Weights of a small GPT-style language model, trained from scratch on English Wikipedia: MLP 448 SwiGLU.
Each number is 200 + 40 x the weight over its row's rms, rounded and kept within 0 to 999. Layers, rows and columns count from 0. The size before them is the row's rms in percent of the matrix's.

# layer 3 MLP gate, 448x160, rms 0.131, rows 256-258, columns 0-159
097,242,191,172,200,168,109,258,206,173,203,150,356,259,200,165,138,256,156,210,216,155,225,245,216,202,125,247,137,189,202,161,196,201,191,211,183,162,212,145,233,201,184,193,180,204,194,248,264,178,220,173,216,283,295,162,112,235,193,178,195,190,222,196,169,151,170,225,222,226,275,180,184,161,189,188,209,236,240,246,201,173,172,282,161,199,146,293,202,230,183,224,254,201,201,218,246,151,199,252,245,298,127,230,247,187,272,235,198,153,205,212,211,163,162,173,124,167,228,241,176,188,216,227,223,250,161,244,148,213,208,153,224,197,232,146,188,183,176,126,150,163,160,224,168,260,200,234,227,210,198,230,217,180,182,173,148,201,219,205,177
101,256,169,164,174,189,225,194,247,136,175,199,296,148,144,183,188,200,208,313,116,220,245,185,192,275,152,120,168,257,186,246,184,210,162,232,247,251,233,253,178,240,248,241,226,156,214,191,136,174,201,263,296,222,223,126,167,242,182,215,189,223,175,205,212,141,236,158,220,243,247,188,270,207,184,92,228,124,165,244,189,242,177,212,158,202,146,245,168,203,161,230,191,127,205,156,150,151,236,217,167,199,162,189,230,155,239,203,246,206,164,280,181,226,179,180,247,151,216,196,192,199,166,161,172,171,238,264,229,213,218,176,179,185,197,218,182,216,234,186,251,209,167,139,175,140,199,248,186,171,219,215,209,176,210,264,169,176,218,173,114
097,195,256,161,130,246,279,240,179,181,267,199,185,182,214,263,236,136,210,199,142,204,139,181,159,266,252,247,169,270,232,228,145,288,149,215,163,165,178,148,220,264,225,224,130,268,182,255,254,180,263,193,198,201,225,186,206,185,219,172,215,231,235,201,194,128,242,165,145,202,181,218,207,157,204,123,184,146,228,222,209,163,205,168,246,169,244,250,237,162,163,168,149,177,186,242,196,210,162,245,232,168,154,217,193,183,173,196,251,225,152,117,100,227,166,292,171,206,196,194,185,200,168,205,219,228,258,165,214,250,116,214,215,231,202,181,181,225,148,272,264,227,200,194,172,252,214,211,259,208,212,224,154,194,149,219,220,197,162,295,241
# layer 3 MLP up, 448x160, rms 0.127, rows 256-258, columns 0-159
100,187,239,177,154,244,234,170,189,197,250,248,197,167,229,225,267,228,208,138,205,241,241,160,154,177,213,239,243,180,223,341,274,234,181,236,154,163,185,191,137,115,130,268,155,163,163,189,202,196,236,182,250,117,170,186,235,187,158,184,233,155,263,257,212,152,181,259,135,171,145,236,246,219,162,193,190,288,186,202,171,261,210,257,248,254,250,298,223,191,188,159,268,205,170,123,196,199,213,211,264,196,207,195,257,254,193,149,149,269,199,187,193,216,211,266,238,218,209,168,153,211,226,162,208,221,250,267,233,143,199,175,207,225,225,194,210,236,271,227,202,253,188,249,187,193,201,155,188,166,211,196,178,240,230,236,187,217,170,192,204
100,181,233,241,168,243,110,128,163,198,205,225,108,160,227,87,179,231,189,194,191,228,215,222,226,150,252,122,225,170,188,188,142,249,177,189,183,120,206,231,256,231,287,224,214,245,162,219,207,187,148,184,214,175,179,219,186,227,166,237,220,161,220,164,188,224,159,257,232,185,191,221,195,296,186,236,164,177,127,162,223,156,217,216,212,191,155,255,175,254,164,218,168,283,194,178,194,141,214,174,177,174,217,183,254,207,187,239,135,165,217,222,196,228,126,198,198,233,170,214,207,205,169,259,216,164,185,153,215,276,208,245,249,130,173,98,152,189,189,202,182,249,240,223,193,176,180,195,198,262,234,139,190,184,164,153,120,202,268,232,102
100,243,193,201,226,199,227,226,226,199,242,227,224,124,236,277,264,190,190,236,202,149,242,224,181,177,221,200,151,163,204,186,222,243,200,216,117,233,281,144,180,186,146,230,191,184,258,205,243,176,257,199,200,186,145,144,202,223,200,156,138,192,205,183,225,142,186,231,149,160,218,232,187,227,155,235,265,222,243,210,275,230,140,195,132,229,266,216,181,226,227,240,207,213,207,273,194,121,218,150,215,205,216,325,262,196,236,285,258,179,227,203,190,172,207,211,300,210,123,242,227,270,217,308,232,186,203,213,260,222,204,218,164,262,161,212,234,200,194,223,202,126,253,211,251,162,172,251,205,222,218,210,193,189,229,163,275,200,176,214,254
# layer 3 MLP down (transposed), 448x160, rms 0.0838, rows 256-258, columns 0-159
098,190,203,204,160,170,202,246,244,197,218,201,174,150,244,151,170,248,140,219,201,150,242,190,83,226,225,159,167,201,199,167,214,189,208,160,124,194,187,156,185,253,194,237,180,175,201,206,142,222,217,151,198,108,144,182,190,156,119,153,182,219,153,168,233,249,230,158,190,185,178,131,225,210,212,191,178,297,284,134,242,261,187,177,92,183,173,143,143,195,249,196,229,274,187,240,148,230,200,228,195,172,198,210,171,160,263,169,228,256,209,248,227,225,286,264,196,175,190,134,266,119,190,207,201,191,249,226,197,179,230,201,199,199,194,262,212,304,156,213,190,229,196,191,270,152,228,204,165,239,199,145,160,202,257,230,172,200,240,212,195
104,236,226,276,219,252,199,197,190,240,272,172,199,171,124,213,146,183,231,133,180,208,151,141,168,183,189,235,150,183,228,181,187,180,221,208,208,199,98,157,323,198,178,174,287,229,178,171,199,144,200,155,193,227,228,157,122,168,222,207,212,221,171,163,207,195,246,215,227,185,215,113,161,125,211,178,251,255,264,171,283,159,162,245,183,209,129,247,224,240,250,214,195,214,237,189,213,212,257,214,223,191,188,174,196,201,190,157,173,193,180,218,234,260,165,139,202,248,192,226,167,225,157,274,178,200,174,197,206,199,278,251,253,155,236,225,134,170,122,166,227,248,168,187,197,260,157,214,137,302,230,233,263,180,240,244,199,222,211,225,196
101,146,189,127,202,223,300,143,171,179,162,243,179,174,145,169,155,167,191,246,216,236,224,207,192,228,212,192,183,178,161,191,242,249,226,135,176,188,204,159,146,216,168,164,161,245,265,187,199,165,151,194,201,243,188,241,230,239,217,220,130,209,237,210,130,221,201,205,184,220,225,127,142,274,175,223,195,120,233,188,193,179,132,221,230,193,240,198,228,300,179,231,98,221,165,209,239,174,187,151,208,209,179,227,262,166,244,235,152,124,227,191,199,125,180,282,162,168,206,154,166,274,151,248,170,219,138,222,124,205,169,196,115,169,189,205,229,177,306,242,164,228,156,150,219,217,275,246,264,227,183,186,187,184,185,210,222,208,177,204,215